{
  "rope_base": 10000.0,
  "qk_norm": false,
  "lr": 0.00442,
  "lr_head": 0.00715
}
Each number is 128 + 32 x the weight over its row's rms, rounded and kept within 0 to 255. Layers, rows and columns count from 0. The size above them is the row's rms in percent of the matrix's.

# layer 8 MLP gate, 1024x384, rms 0.172, rows 644-655, columns 0-191
size [ 97  97  94 102  97 101  95  99 102  96  97 101]
[[104  99  99 105 136 115 145 144 152 179  72 169 152 127 156 129 144 101  61 105 110 140 119 124  67 135 131  93 151 105 145 105  79 133 165 120  97 111 183 127 141 119 165 143 127 107 111 100 124 131 158  93 165  91 107 137 115 129 138 158 186  96 155 115  81 157 138  98 137 147  99  94 158 107  69 109  81 113 140 151 117 216  86 117 109 139 122 121 146 142 112 133 124 112  86 164 201 115 146 100  80 132 175  89 178  48 117 176  64 146 143 145 145  98 160 144 174 142 142 127 121 181 162 180  80 100 105 135  85 155 118 102 115 130 129 100 137  66  75 112 118 145 184 123  96 124 174 162 113 131 144  83 117 160 114 152 119 102 116  65 138  74  62 143 148 148 126 163 119 136 148 183  50 172 116 137 154  81 135  79 143 120  96 171  96 120 164  75 107 105 147 193]
 [110 165 155 141 132 153 121 163  75 132 113  87 151 111 105 108  84 105  88  97 179 134  73 159 129 107 155 170 130  85 113 151 158 126 105  84 137 115 143 128 112 115 116 157 158  68 160 225 173 140 107 155 132 111  98  99 119  98 157  93 192  72  84 139 152  64 140 170 125 115 119  90 108 184 138 150 137 153 126 126  84  90  88  89 205 151 173 126 214 123 113  60  85 176  99 126 153 125 172  91 178 114 118 124 137  65 137 112 134 106 131  88 166 125 113 139  94 113 130 178 179  91 132 131  73 121 110 106 113  77 187 111 180 144  72 148 190  99  70  82 157 157 161  93 135 164 153 170 132  76  88 141 116 136  72 147 128 191  89 127 111 173 108 161 138 149 139  97 133 112 113 100  96 137 139  96 121 112 191 149  83 104  79 134 152 122 120  83  93 104  69 163]
 [ 86 161 211 161 198 115 145 161 131  90  77 165 104 115 163 116 177 115 192 137  92 120 130  89 159 136 120 124  95 175  77 148 136 140 169 178  80 113 131 190  99 149 109 134 150  96  89 145 124 107 128 154 128 101 120 131 161 133 102  97 159 146 121 157  93 202 116  85 176 130 119 138 123 141 150 181 109 141 130 103 100 143 157  77 131  70 172  98 162  87  86  55 153 112 139  94 149 214  99  48  45 139  87 100  97 171 110 127 121 144 118 138 136 162 126 134 123 104 108 121 164 105 146 153 172 179 134 141 159 115 129  81  86 161 123  93 174 138 129 121 155 100 149 148 114 101 101 120 149 152 118 132 167 152 142 142 142 122 121 125 132 110 149 164 100 137 133 143  86 121 131  66  80 102 225 177 139  97 126 143 100  93 172 191  96  61 134 186 117 155 104 158]
 [178 165 195 112 154  79 153 104 141 102 129  83 130 109 162 147 105  89 112  65 151 136  88 109 146 113 122 143 120  63 152 129 143 138 127 104 135 180 123 118 124 139 199 144  83  36 136 131 135  89 135 132  98 173 114 132 118 188  54 152 137 126  65 152 133  91 121 125 133  92 129  90 117 107 125 143 107 126 183 124  90 105 140 139 129 183 125  94  48  98 184 124 159 111 135 126 180  77 179 130 154 148 102 175  76 115  78  92 135 131 151 120 155 159 164 115 159 169 166 181 134 145 120  90 148 147 137 147 154 148 161 144 146 101 102  79 181 109 108 147 129 121 149 163 108  93 104 154 108  91  75  68  77 128 102 126  91  81  80 137 101 117 142 149 110 130 123 179 102 162 136 169  78 154 161 104 100 108 122 101 131 116 183 160 187 130 131  93 170 128 101 113]
 [161  77 142 138 114 156 149  95  74 123  61  97 143 145 109  88  88 151 105 144  71  81  82 178 121  65  87 118 174 208 120 131 112 110  93 163 162  92 160 117 118  80 119 190 166  93 164 167 108 154  96 162 147 170 120  93 152 176  59  82 149 116 169 152 176  88 134 129 200 138 133 148 120 169  85 156 121 204 161 149 114 188 101 139 150 136 114 213 130 173 166 158 119 179 162 164 161 172 135 127 126 147 154 142 180  75 168  88 148 143 120 149 218 136 133 152  90 153 150 163 110 118 115 145 101 138 197  70 163 116 102 142 113 119 150 122 158 113 127 178  78 150  77  72 127  84  78 176 119 148 151 170 139 133 104 120 127 165 117 118 170 182 125 168 158  84 117 113 169 128 115 112 180 172 150 144 116 153 180 128 192 126 199 134 122 109  79 100 154 186 153 122]
 [110 185 190 140 115 114 150 137 108 163 117 112 155  30  81 170 119 117  95 140  98 103  98 122 132 131 117  89 173 165 173 137 109 137 115  99 178 148 159 108 164  92 163 187 111 139 129 196 109 111  73 110 147 136 133  91  94  97 145 111 124 138 125 153 128  67 126 123 215 119 124 153 143 121 142 120 125 120 147 133  38  94  86  78 125 124 152 208 152  59 100 114 141 132 131 120  96 127 150  95 130 177 134 119 156  89 156 116 120 142 106 102  84 180 143 142 135 149 124 144  97 154 110 146 124 149 139 120 124 144  99  75 117 135 148 175 130  68 145 133 168  91 135 108 149 138  94 117 115 138  90 111 108 135 146 149 165 157  76 136 175 157  72  57 129  89 157 190 118 102 201  61 209  75 126 147 112 106 104 108 122 116  73 140 104 121 141  90  99 146 129 101]
 [109 125 124 112  98 163  95 145 139 163  89 126 130 169 136 109 101 161  80 156 100 157 159 176 163 119 110 199 143  98 139 110 120 178 149  85 123 135 151 110 108 102 131 140 186 150 117  89 164  97 138 118 166 135 139 117 151 137 141  94 125 114 132 188 170 174 122 135 103 162 168 190 157 108 137  70 126 151 170 151 165 108 145  91 123 144 130  75 135  67 140 148 126 125 100 148 171 121  75 115  74 100 148  94  80  95  67 112 135  74 159 114 128 172 115 125  93 132 129 102 178 152 177 114 120  71  40 151 152 186 100 127 148  64 109  77  88 153  98 133  80 152 147 134 150 126 120 113 135 148 145 104 128 113 129 102  93 122  97 231 113 113 121 155  79  92 177 184 121  82 199 107 133  98 126 101  93 144 181 121 157 143 189 167  95 146  68 107 121 129 107 126]
 [130 111 132 142 152 157 162 137 107  88  96 136 120 161 117  77 142 133 178 165 162  73  92 181 163 139  67   4 114 121  71 117 154  76 111 132  73 132 146  59 149 164 133 177 158 110 213 115 181 142 135  94 128 159 134  74 101 167  54 169 111 129 171 149 116 101 146 117 129 122 199 136 145 117 147  82 120 149  68 115  98 121 159 198 146 184 134  77 156 146 156 136 156 123 113  88 174 143  51  64 109  89 107 114 112 169 146 140 115  78  41 145 174  96 201 142 183 126  53 128 138  86 128  92 201 134 161 107 150 152  67  93 106 136  96 109 139 123  46 113 136 138 112 184 132 153 140  88 118 142 108 140 199 109  96 140 170  82 101 152 142 122 141 117 147 122 158 126  99 165  88 118 151 110 204 109 135 165 162 168 150 180 141 119 156 105  59 121 132 158 121  90]
 [144 151 171 211 129 152 134 136 100 129 129 105 154 120 154  86 152 143 131 158 121 124 110 172 140 116  64 108  88 138 161 121  82 153 108  85  98 131 140 105 144 122 118 177 133 156 150 170 127 140 149 116 160 157 124 156  98 123 123 173 156  81 106  92 153 186  76 123 101 118 122 168  92  70  85 154 112 153 173 128 169 169 154 165 145 136 187 107  70 108 141 146  44 148 121 137 174 101 123 129 130 156 145 124 161 144  96 150 158 130 131 156 154 142 106  90 147  97 190 117 153  56 223 148 136 121 126 112 123 128 120  93  86 159 116 127 143  90 164 135 174  90 119 188 142 153 136 139 124 107 159 216  72  98 157 141 108 150 164 137 161  99 104 106 103 142 142  66 162 129  78 166 139 125 109  95 124 132 119 103  84 132 114 186 156  83 156 140 177 132 114 131]
 [123 168 151 127 121 181  51 209 166 123 119 165 171 157  94 132  65 137 126 111 143 120 102 112 140 125 161 138 131 101  80  88 199 128 143 110 131 109 145 149 133 104  79  89 134 134 140 118 135 111 182  99 143 165 100 122 143  77 100 151 160 118 112  81 197 128 112 206 109  56 150 121 119 144 134 166 145 151 183  66 132 156 115 157 122  95  92 149 151 110 129  79 128 158 158 134 170 117 106  96  71  92 127  92 148 145 118 119  68 148 187 122 138  88  85 141 111 144 118 123  83 137  74 173 116 144 118 119 102 112 145 140 101 173 151 152 166 149  96 169 186 143  98 130  97 184  66 193 162  79 125 136  99  64 122 110  92 181 109 125  80  98 116 127 150  53 104 175 112 168 105 171  74  93 123 178 147 167 185 132  94 117 175 170 151 101 133 194 155 192  80 111]
 [134 130 130 137 154 140 105  89 140 115 142 121 140 134 106 156 133 138 148 117 195  65 169  92 127 163 127 142 128 162 122 104 172 215 154 134 126  95  58 105  90  70 158 152 136 142  90 154 130  92 186 149 120 138 128 125 163 156 128 159 188 124 141 105 125 136 178 164 153  99 116 108  87 139  74 191 113 110 154 141 190  68 130 166 134 108 141 168 127  86 126 169 176  97 118  88 173 142 177 142 105 131 129  57  88 125 125 203  63 117 105  80 148 152 147  88  60 129 116 147  88 115 130 153 110 136 114  92 131 117 189 108  89 184 117 233 123 102 164 187 121 147 108 132 130  68 158  61 142 118 156 161 186 151 159 139  92 170 120 117 116 113 178 105 105  74 107 113 125  88 145 207  80  85 151 155 159 131 172 123 118 113  84  86  94 130 106 105 134 125 150 150]
 [126 106 133 122 109  67 127 131  95  82 114 102 117 127 147 147  84 129 182 122 130 125 102 149 119 106 148 126  80 114 154 148 127 200 147 166 131  96  79  81 131  88 146 152  91 157 144 113  99 158  87  98 152 109  72 101 118 160 128 108 124 115 179 116 135 191 162 141 140 179 117 144 157 178  80 100  16  98 112 152  79 123 166 107  76  98 133 173 150  84  90 144 151 159 129 120 210  81 116 157  62  97  73 125  74  59  84 104 109 120 146 171 152 102 172 133 138 113 149  77  95  76 138 127 160 104 148 108 145 150 125  98 151 137 180  92 150 122 146 129 132 123 155 153 151 154 137 199 173 118 162 130 110 110 135 103 152 123 143  92 173 165  88 132 134 105 164  85 105 119 129 156 130 135 169 118 111  98 167  94  94 147 127 120 177 103 123 214  67 114  94 138]]
# layer 8 MLP up, 1024x384, rms 0.179, rows 644-655, columns 0-191
size [101  98  95  92 107  98 101  99 106  99  97 102]
[[100 164 148 110 127 151  90 188 141  79 184 129 156 144 150 192 121 114  94 104 107 119 104 136 141  84 152 126  93 140  92 168  72 107 107 110 123 159 101 140  88 140 157 120 134 157  91  99 123 108 170 160 142  93 160 128 155 129  80 180 158 140 115 125 100 102 167 136 179 141 146  43 143 111  93 195 162 148 154 116 185 157 141 144  98 142 113 149 172 117  83 117 154 158 124 135 110 112 173 187 182 137 153 153 168 103 109 119 122  89  68  83  74  67 137 122 147 164  89 157 156 134 139 152 108  44 151 157 118 124 154 202 103  89 119  76 131 128 177 123 106 119 101 113 131 119  43 115 151 125 129  86  84 114 135 115 120 138  48 131 152 202 158 169  96 122 125 145 171  54 127 166 195  58  95 123 168 139 134 100 161 116 155 134 105 118 172 145  89 174 115 145]
 [119 128 145 119 147 101  99  99  56 131 136 130  89 150 128 117  92 105 127 134 101 161  79 115 107 153 161 161 117  92 103  94 115  77 103 146 170  41 193 104 121  75 135 171 125 149 172 141  87  61 167 116  97 145 143 146 124 180 148 154 100 125 144 173 133 160 151 169 160 152 140  73 124 123 126 170 141  86 137  94 139 149  88 126 132 137 116  92 106 121 140 110  65  56 147 127 112 140 112 105 121 137 152 122  94  93  97 104  99 127 121 148 137 135 163 134 129 167 133 143 103 127 143 120 119 199 125 124  89 153 119 123 161 129 122 122  95 142 113 154 110 110 112 160 223 109 115 100 107 153 144 159 127 113 121 118 134 119 166  84  84 128 104 127 142 115 165  89 142 112 130 136 146 170 123  84 146  17 133 127 198 151 225 193 102 131 165  57 112 142 152 122]
 [162 126  95 118 128  91 111 166 128 178 142 109 132 144  70 128  89 115 119 189 111  85 136 126  72  76 104 151 115 111 130 122 128 137 124 204 154 186  88  90  69  86 110 143 137 132 162  70 164 153 178 109  98 169 107  55 160 187  90  89 188 129 128  85 195 112 114 180  91 185 117 151 126 143  56 110 136 115 143 151 121 146  96  90  96 106  76 155  66  72 109 166 189 128  63 163 166 118  61 141 126 122 114 111 122 100 118 131 132 133 127 144 137 132 115 116 106  74 122 125 160 167 165  98  63 109 164 131 109 125 144 166 185 124 131 230 144  89 105 128  87 110  98  49 126 115 148 134 149 178 160  84 148  85 121 116 107 140 169 151 100 159  90 116 131  66 113 151 160  63  59 144 142 148 123  91  94 125  72 115 172 119 131  82 142 147 180  99  78  97 157  76]
 [134 157 166 115 137 183 131  88  74 108 137 120 131 101 102 128  80 150  79 166 115 140 121 112  66 118 182  84 107 179 141 139  94 100 131 117 149  92 115 148 124  95  99 145 151  66 169 158 122 180 159 208 110 121 137 109 133 147 156 159 204 143 146 137 147 137  87 118 170  92 128 100 185 131  62 123 106 144  87 149 137 120 114  86  95  78 143 159 165 147 157 187 123 100 118 130 138 157 139 126 113 168  88  89 119  87 166 127 140  94 118 123 133 146  97 107 133 133 153 149 169 144 140 108 145 141 158 126 105 187 146 157  94 144 102 160 149 164 122 119 118 144 129  82 189 117 136 117 198  80  80 191 120 152 117 182 128 153 128 141 151  86 118 121 124  67 163 120 116 113  40  91 151  80 147 192 142  97 154 141 136 161 116 124 109 146 142 141 119  79  94 138]
 [144 141 177 118 150 108 127 114 100  88 117 151 132  79 201  66 138 115 137 114 180  91 201 118 109 119 121 153 163  54 122 119  88 147  77 154  46  99 102 122 106 145 151  86  85 132 143  88 146 117 153 127 104 138 113  93 112 152 128 154 102  88 145 101 143 163 141 176 122  91  70 192 124 153 150 141 161 108 155 109 160 124 105 122 138  96 120 138 109  92  79 137 146 104 123 128 151 181 134 131 121 185 145 137  57 146  82 134 170 103 124 110 101 152 125 159 126 137 129 146 185 111  87  96  75 113 108  94 112 158 125  94 128 120 174 119 152 113 116 123 155 150 164 151 152 143 204 119 140 126 122 124 136 163 222 125 170 110 178  99 158 121 114 115 147 111 159 140  72  53 160 127  69  84  81 104 131 111 161 187  71 153 125 111 168 108 130 103 119 176 149 148]
 [134 105 173  57 121 121 100 165 102 138 117 137  77 104 104 220 132  74 139 160 104 123 117 121 120 148 220 138 136 184 119 124 103 100 130  68 149  96 168 134 135 126 110 120 116 163  90 145 102 150 187  85  78 102  37 142 170 105  88  99  62 152 103 114  75 130  70 108 122 135 107 149 135 176  81 159 123  66  93 114  48  71 154 128  99 158  83  62 137 140 130 119 160 140 150  75 124 110 118  62  95  61 163 183 118 143  72 154 158 166 146 120 114 136 160  91 128 140 102 107 108 111 108 131  67 199 135 130 113 126 189 136 126 176 145 167  80 153 154 120 118 140 127 114 144 214  63 167 160 125 134 158  65  72 143 108 142 126 133 133  67 202 138  58 129 147  86 133 158 132  81 107 105 105 193 114 155  72 133 133 145 155  93  92 122 108 144 154 171 108 123 154]
 [ 79 136 118  70 165 168  92 113 119 146 101 163 164 164 127 134 126 177  78 111  98 154 110 169 101 118  85  94 132 116 123 142 136  98 142 171 133 135 111  44  97 132 106 101  64 122 169  88  97 135 131 114  57 126 118 128 103 145 151 103 120 171 157 195  99 201 142 144  87 195 147 123  78 108 153  65 105 135 142 125 122 125 141 111 130  91 123 124  76  85 101 102  86 118 123 108 105 150 111  88 149 172 164 125 138 141 153  57 130  98 125 132 141 135 106 115 163 145 176 160 162 112 101  90 186 137 128 130 157 179 124 145 132 140 146  87 160 127  77 217  94 192 155 119 101  65 107 126  99 162 167 152 120 141 114  82 158 144 135 200 152  84 128 163 156 143 107 154 102  90 148 153 123  51  96 172 153  91 123 145 119 166 127  75 156 142  79 139 106 116 152  79]
 [123 156 117 101 146 135 113 159 130 123 161 147 184 138 119 127  79 139 115 158 102 111 105 125 105 150  88 185 145  85  99 143 142 168 113 143  34 109 133 149  67 149 129  90 127 108 171 145 172  99 144 164 135 120  83 184 154 124 140 127 157 135 198 159 140 156 130 164 112 127 157  84 127 106  68 188  69 101 207 135 120  93 126 145  88 102  91 104  67 126 116 116 112 132 101 100 152 152 131 136  57  98 130 195 203 206 178 162  91 140 125 162 120 103 165  62 137 155 111 125 148 129  68 112 137 139  80 124 102 155  70 140 116 168 120  81 166 128  64 120  90  99 125 151 153  90 137 161 161 200 141  74 118 152 156 150 148 139 140  97 140 100 187 130 143 142 130 134 133 145 150 112  36 148 105 154 184 128 122 159 145 114  76 103 143 136 150 164 119 133 195  90]
 [115 132 127 141 133 117 141 146 113 129 150 115  62 158 116  82 123  86 117  96 147 120 139  78 137 148 150 139 125 121 103  39 146 116  90  96 109 146 142 143 135  97 150 152 171 187 136 119 128 112  95 129 168 108 107 126 121  90 149  60 127 144 120 118 130 101 165 117 121 117 145 107 163 124 138 122 138 184 150 167 148 117  99 132  62  83 143 138 146 138 153 153 103  96 129 103 124 121 128 134 105 117 120 117 120  49 132 122 139 160 125 149  96 122 130 143  52 137 141 135 118 110  61 142 131 134 155 156  82 167 142 125 140  61 169  98 187 118  75 162 142  71  92 144 122 121  93 144 167  86 106 161 161 123 145 134 101  93 117 159 104 146  96 140  58 155 168 164 102 125 194 125 187 179 137 143 151 185  96 145 103 124  97  77 131 123 132 143   7 125 155 199]
 [108 122 161 152 105 160 201 108 149 160  89 164  92 134  94 101 166  90 123  94 144 210 100 127 106 179 120  96 101 104 109 150 139 116 153 160  60 129 136 179  95 110 168  85  97 133 123 112 113 108 166 126 116 147  86 145 168  86 105 108 113 138 102 112 102 138 148 126 122 160 164  76 219 127 178 152 158 172 167 181 114 134  95 122 151 173 123 125 151 125  94 130 119  96  55 165  82 111 100 112  54  85 112 125 159 111  98 127 167 176 156  74 134  89 148 178 139  66  92 124 105 100 126 106  29 139 141 138 148 144 153 128 100 176 159  96 143 113 117 112 139 128 119 161  86 114 101  91  87 171 153  99  58 112 166 129 154 121 116 132 108 143  23 125 202 149 125 149  90 103  84 107 137 143 145 160 188 124 142 124 147 144  83 153 109 170 128 153 137 157  87 126]
 [170 114 141 115 140 135 123 122 140  98 118 141  75 119 103 159  60 145 122 116 155 148 125 113 129  68  53 129 174 113 121  73 117 135 131 132 119 140 158 108 139  96 119 124 183  62 105 144 107 112 174 161 161  72 115 104 173 184 168 174 177  91  98 132 111  73 133 157  98 134 125 123 113  84 133 145  44 196  81  93  84 158 163 104 149 107 146  69 134 150 118 181  73  35 124 155 105 187 131 138  64 113 116  82  86 153 140 126 155 153 132 150 162 108 123 158 146 164 136 118 174 145 136 114 132 141 119  93 152  78 117 136 141 176 119 172 110 177 176 182 184 103 105  74 102 141 150  81  92  80 100 158 143 134 105 107 174 104 130 117 156 161  91 149 144 120 180 117 155 125 173  80 114 159 113 110 117 154 149  91 116  88 165 107 122 131 153 138 124 161 118 154]
 [134 153 146 133 168 170  92 123 115 142 150 126  95 157  97 144 164 114 153 107  78 142 148 121  94  88 134  84 121 167  67  79 163 108  94 168  80 167  63 109 106 124 138 142 177 134 150 105 101  93 125 152 170  85  71 102  77 153 127  92 128 122  89  76 128 149  76 157 185 134 170  93 174 134  95 129 103 174 166 134 143 165 135  94 163 174 152 160 139 123 186 118  81 112 117 104  90 181 125 136  93 130 104 169 126  69 186 137 160 149 139 138  87 116 195 121 100  73 121 118 126 185  25 121 117 103 106 179  97 120 150  93 141 144  99 120 121 139 108  99 116  98 125  71 135  93 108 146 147 101 134 176 111 118 152  94 143 134 103 164 104 141 162 102 102 114  93 140 117 126 180  87 129  91  62 104  90 180 134 104 164 128 137  80 164 138 154 135 128  86 122  75]]
# layer 8 MLP down (transposed), 1024x384, rms 0.164, rows 644-655, columns 0-191
size [100 103  98  97 104 105 101 100 104 106  98 105]
[[140 115 129 109 144  95 117 163 162 113 137  80 187 138 170  87 141  88 142  68 150 116  85 152 148  83 135  99 134 123 131 144 112 120  90 149 153 121 113 179  91 172 103 101 104  69 150 135 128 160 142 130  81 146 161 115 121 117 146 151 172  98 107  99 132 150 146 163 136 170 120 132 107  76  69 105 126 170  86 149 140 130  59 124 134 103 225 118 103 118 128 138  59  80  78 138  95 200 197 100 138 151 155 197  93 106 128 130 140 107 111  76 159  86 112 120  88 110 110  91  50 108 113 117 119  95 144 100  77 181  87 141 187 115 132 143 131 155  98 144 105  64 186 135 150 209 124  95  97  70 124 166 161  83 133  77 153 155  93  82 150 136 191 120 136 168  83 125 134 112  43  98 167 136 119  59 152 103 149 137 170 137 128 158 127 167 171 126 133 127 177 149]
 [176 136 119 145 110 147 158 153 125 135 114 121 113 143 141 100 135 162 107 133 136  94 103 128 148  95 138 141 141 133 137  54 113 118 169 150 144 128 151  61 218 110 155 125 105  85  88 118 135 103 179 109  50 164 119 137 103 151 178 141 121 155 142 203 101 154 163 141 115 135 126 143 158 136 136 161 114 160 170 131 119  87  72 109  69 119  45 119  81 122 129 110 144 120  95 113 131 148 130 169 105 128 114 165  79 116 114 132 115 103 178 149 105 101 188 103 129  77 204 124 144 164 151  49 102 133  98 152 130 132 107 172 107 145 157 140 116 125 180 149 100 151 149 113  98 125  64  96 108 158  61 120 152  74 129 176 103  73 185 139 165 139 121 137 187  97 119  99 110 115 110 133 140 146 109 140 142  70 120 104  69 150 147 167  94 122 120 128 116 118 143 164]
 [ 83 136 133 110  91 141 113 112 177 135 123  97 165 110 122 148 101 129  97 184 109  74 127 146  99  81 117  99 134  78 186  97 113 119 150 172 130  89 130 160  88 122 172 174 135 173 180  52 142 155 127 186 148 125 140 149 197  64 158 107 118 110  83  83 176  82 165  90  76 135  84 164 159 121  87 142 118  99 113 175 159 140  78 119 158 182 147 155 112 163 133 141 128 135 124 143  93  51  55 179 127 119 161 125 174  77 121  99 130  88 174 105 132 145 123 132 107 104  96  40 148 112 119 164 176 132 112 164 147 118 148  83 104 123 164 120  92 112 179 135 146 140  66 112 102 131 117 187 115 146 153 149  81 182  96 170  98 128 142  96 159 145 105  98  85 120 137 144 135  90 178 122 160 116 113  72 162 112 183 110  93  91 161  83 131 160 110 137 102 133 154 113]
 [119 141 148 110  60 119 102 172  89  87 130 108 126  81 172 154 129 146 147 112 156 105 153  98  79  86  51 169 152 120 166 104 125 143 128 119 117 138 161 136 102 159 121 126 104 123  87 139 129 121 121 148 104 136 135 154 133 120 127 134 114 143  91 174 185 106 137 134 121 115  53 168 115 198 125 113  96 162 169  98 161  48 163 109 177 157  97 100  72 102  78 133 120 157 165 167 121  67 191 113 127 104 128 113 124 124  76 101 129  67  78 210  96 167 129 109 138 137  94 155 164 104  75 122 125 154 126 206 107  71 135 140 157 102 156 175 192 158 128 142  86 118  96 107  78 155 100 179  93 161  87 120 107 120 123 110 132 161  78 152 144 115 154 121  71 141 124  64  97 147 220 168 138 124 145 161 178 112 131  98  88 197 174 192 150 168  73 111 132 178 120 157]
 [ 97 126 120 116 111 111 118 119  82 142 145  61 157  81 108  97 108 150  91 137 157 113 141 101  62 155 133 126  70 109 137 105 140 112 115 154  48 156 179 109 121 145 118 124 131 132 164 140 123 149 156 118 134 121 135 113 167 160 187 120  71 167 133 146 112 202 142 141 102 138 118 111 182 148 112 151 109  92  99 136 146 144 157 108 106 102 113 132 207 146  75 135 180 143 105 134 199 111 132 118  79 185 188  81  77  75 139 153 140  95 102 152 143 146  81 112 108  91  92 159 186 144 128  80 127 148  85 112 140 137  85 164 107 147 196  84  85 165 180  56 173 116 139 179  99 112 136 127 154 114 161 162 150 201 173  65 154 137 132 108 128 156  94  94 131 157 176  83  62  98 124 134 115 126 109 134 111 131 158 142 133 141 125 154 114 173 141 131 157 159 104 136]
 [136 152 146  87  97 181 180 106 156 143 136 100 155  89 133 156 136 130 115  96 102 128 151 108 148 149 151 171 166 141 157 160 133  49 118 152 185 187 135 151 136 113 116  55 191 123 135  81 110  95 133 163  87 175 101 138 132 127 177 120 122 176 181 136 192  45 177 106 131 136 149 145 175 139 122 151 125 136 106  85 163 178 124  91 130  83 117 128  73 122 130 123 197 131 143 126 113 134 139  78 120 149 146 133 104 197 165 124 132 197  72 146  97 167 173  88 122  88 122 103  89 135 160 162  45  85 137  82 143 141 132 106 109 142 110  97 145 173  83 108  45  98  99 144 172 181 130 148 148 180 157 124 100 141  99  89 160 102 172 120 110 157 178 129 102  80 142  71 154  69 107 114 142 134 143 141 170 108 184 111 179 188 120 135  89 114  77 174  79 116 103 157]
 [198  96 143 136 107  51 127 153 208 106 112 117 134 144 139  94 130  92 112 101 131 130  85 135 114 120 135 115 106 168 157 147 140 127  78 129 148 101 114 118 153 117 172 114 123 202 137 145  58 219 151 109 110 158 104 118  87 148 131  76 105 110 135 112 101  91 104 134 127 151 106 136 103  85  98 111 143  90 154 128 117  90 144 159 110 161 103 111  85 159 124 134 166 154 149  89  69 172 170 105 161 136 146  93 172 206 130 144 134 119 119 145 112  75 108 143 144 133 156 178  34 127  74 126 101 195 135  50  93 136 147 184 144 156  91 105  77 155  99 141 174 143 131  95 165 118 101 124 139 145 153 147 150 147  79 133 170 146 151 171 127 118 119 163 146 144  75  99 153 171 113 100 145 135 159 175  88 110 132  66  99 145 146 163  88 158 113 101 138 149 104 168]
 [124 134 185  93 109 199 168 189 146 133 138 140 131 114 127 149 119 204 122 106  92 151 172 167 130  90 125 155 145 145 162  89 101 119 141 179 187 135 137 122 116 131 144 131 100 141 119  95 114 100 124 124 117  70  99 162 142 114 118 128 147 165 182 110 130 135 144 109 170 114 136 187 173  79 176 161 155 135 175 139  84  84 106  68 124  74  97  96  89 106 138 166 126  92 107 163 169 209 169 167  73 129 167 140 185 175 123 105 114 237 161 201  87 138 125 158 120 111 102 127 114 110 134 162 185 106 165 201 117 143  70  94 117 156  70 124 102 105 118  39  92 172 132 136 110  90  83  87 119 156 185 121 173 130 184  98 117 123 160 185  56 165 135 169 143 136 131 126  73 148 105  93 172 105 171  96  95 143 169 133 196 160 114 171 104 156 166 125 137  92  96 107]
 [ 93 127 122  76  79 118 147 109 138  46  85 144  99 186 170 133 144 137  79  85  94  73 102 183 133 134 125 185 138 136 131 103 138 182 162 149 112 117  87 126 101 100 155  88 166 131 125  72 108 163 110 124  90 116 166 119 152 140 113  75 104 153 134 172 206  88 149 113 104  73 159 118 161 133 140 133  75  92  26 152  96  90 146 124  75 131  75 150 155 130 149 105 109 128 162 134  98 141 123 171 140 120  78 101 127  91 132 148  81 154  85 100  87 111 145  57 131 211 126 138 133 174 105 122 182 131 147  77 145 180 139 104 121  99  90 130 137 157 145 140 144 177  84 178  96 156 117 185 143 123 139  81 121 213 153 114 137 116  81 118 134 118 162 152 123 116 117 164  76 182 133  97 133 138 132 134 138 114 140  86 133 141 154 163 145 131 112 138 112 118 179 105]
 [127 111 160 138 118  88 145  45  97 121 168 133 156 118 106  71 123 112 132 150 154 136  98 138 189 155 188 114  81 216 162 126 152 132 121 104 151 136  46 169 114 124 167  83 151  86  69  64  95 103 169 129 111  82 145 109 139 156  78 124 111 184  82  84 118 136 100 117 162  97 100 133  90 159 185 144 114 149 117 131  84 101 126 104 129 151 186  69 111 134 117 151 109 144 113 124 107 134  86 107 111 114  96 195 163 150 179 113 165 164 129 127 118 150 178 118 164 106 113 119 194 139  97  73 170 131 150 181 157 159 162 152  85  87 133  62 172 108 153 122 149 127 139 173  96 123 137 134 167 101 154 134  96 146 152 135 161 114 124 118  90 142 121  95 172 136 195 142 152 122 134 126 120 137 122 132 147 121 119 193 121 135  83  89 148  94  62 107 104 119 131  92]
 [120 148 167 151 101  92 138 129 125 109  91 151 130 142  96 125 135  87  92 164 132 178  68 107  99  98 197  58  84 156 141  97 121  90 112 140 164  94 158 116 109  95 144 109 180 126 103  76 112 111  82 103 188 163 162 128 137  90 144 115 107 125 191 145  94 155 193  83 123 132 198  80 235  97  77  88 133 113 117 126 123 149  93 106  88 147 178 120 108 113 177 157 147 149 163 123  94 151 115 113 108 117 129 141 158 167 115 186 134 137 144  89 146 107 171 147 178 177 153 161  93 116 155  87 121 128 157  94 116 157  58 119 159 120 189 107 130  88 103  97  86  76 158 174 119 118 161 165 140 127 153 169 182  96 129 127 169  81 105 162 114  59 120 112 104 130 146 191 139  85 105  98 154  55 152 170 103 137  62 107 122 156 189 126 134 110 127  66  89 122 101  99]
 [160 152 174 123 156 121 126  94 145 104 131  76 119 129  78  80 145 116 111 111 162 129 104 135 133  75 124  91  71 119 146 132 136  75  66 169 200  82  89 113 134  79 170 109 144 146 107 141 121 136 126 157 186 100 122 146 112 140 132  87 121 149 128 136  62  95 159 126 181 105 116  75 147 113 149 120 111  96 118  81 190 125 175 126 132 122 122 126 172 170 166 128 163 133 125 155  85 122 104 185 126  95 120 141 150 141 183 136 135 147 164 103 115 133  76 103 117 134 136 134 123 175 132 130 106 154 102 199 141 119 198 149  87 182  56  99 157 152  89 132  92 146 103 137 107 137 137 157 194 109 147 109  80  93 130 114 150 106 139 154 133  90 193  61 102 138 111 126  92 103 127  92 111 130  85 200  87  85 130 125 139 134 113  82 130 151 181 117  90  65 167 111]]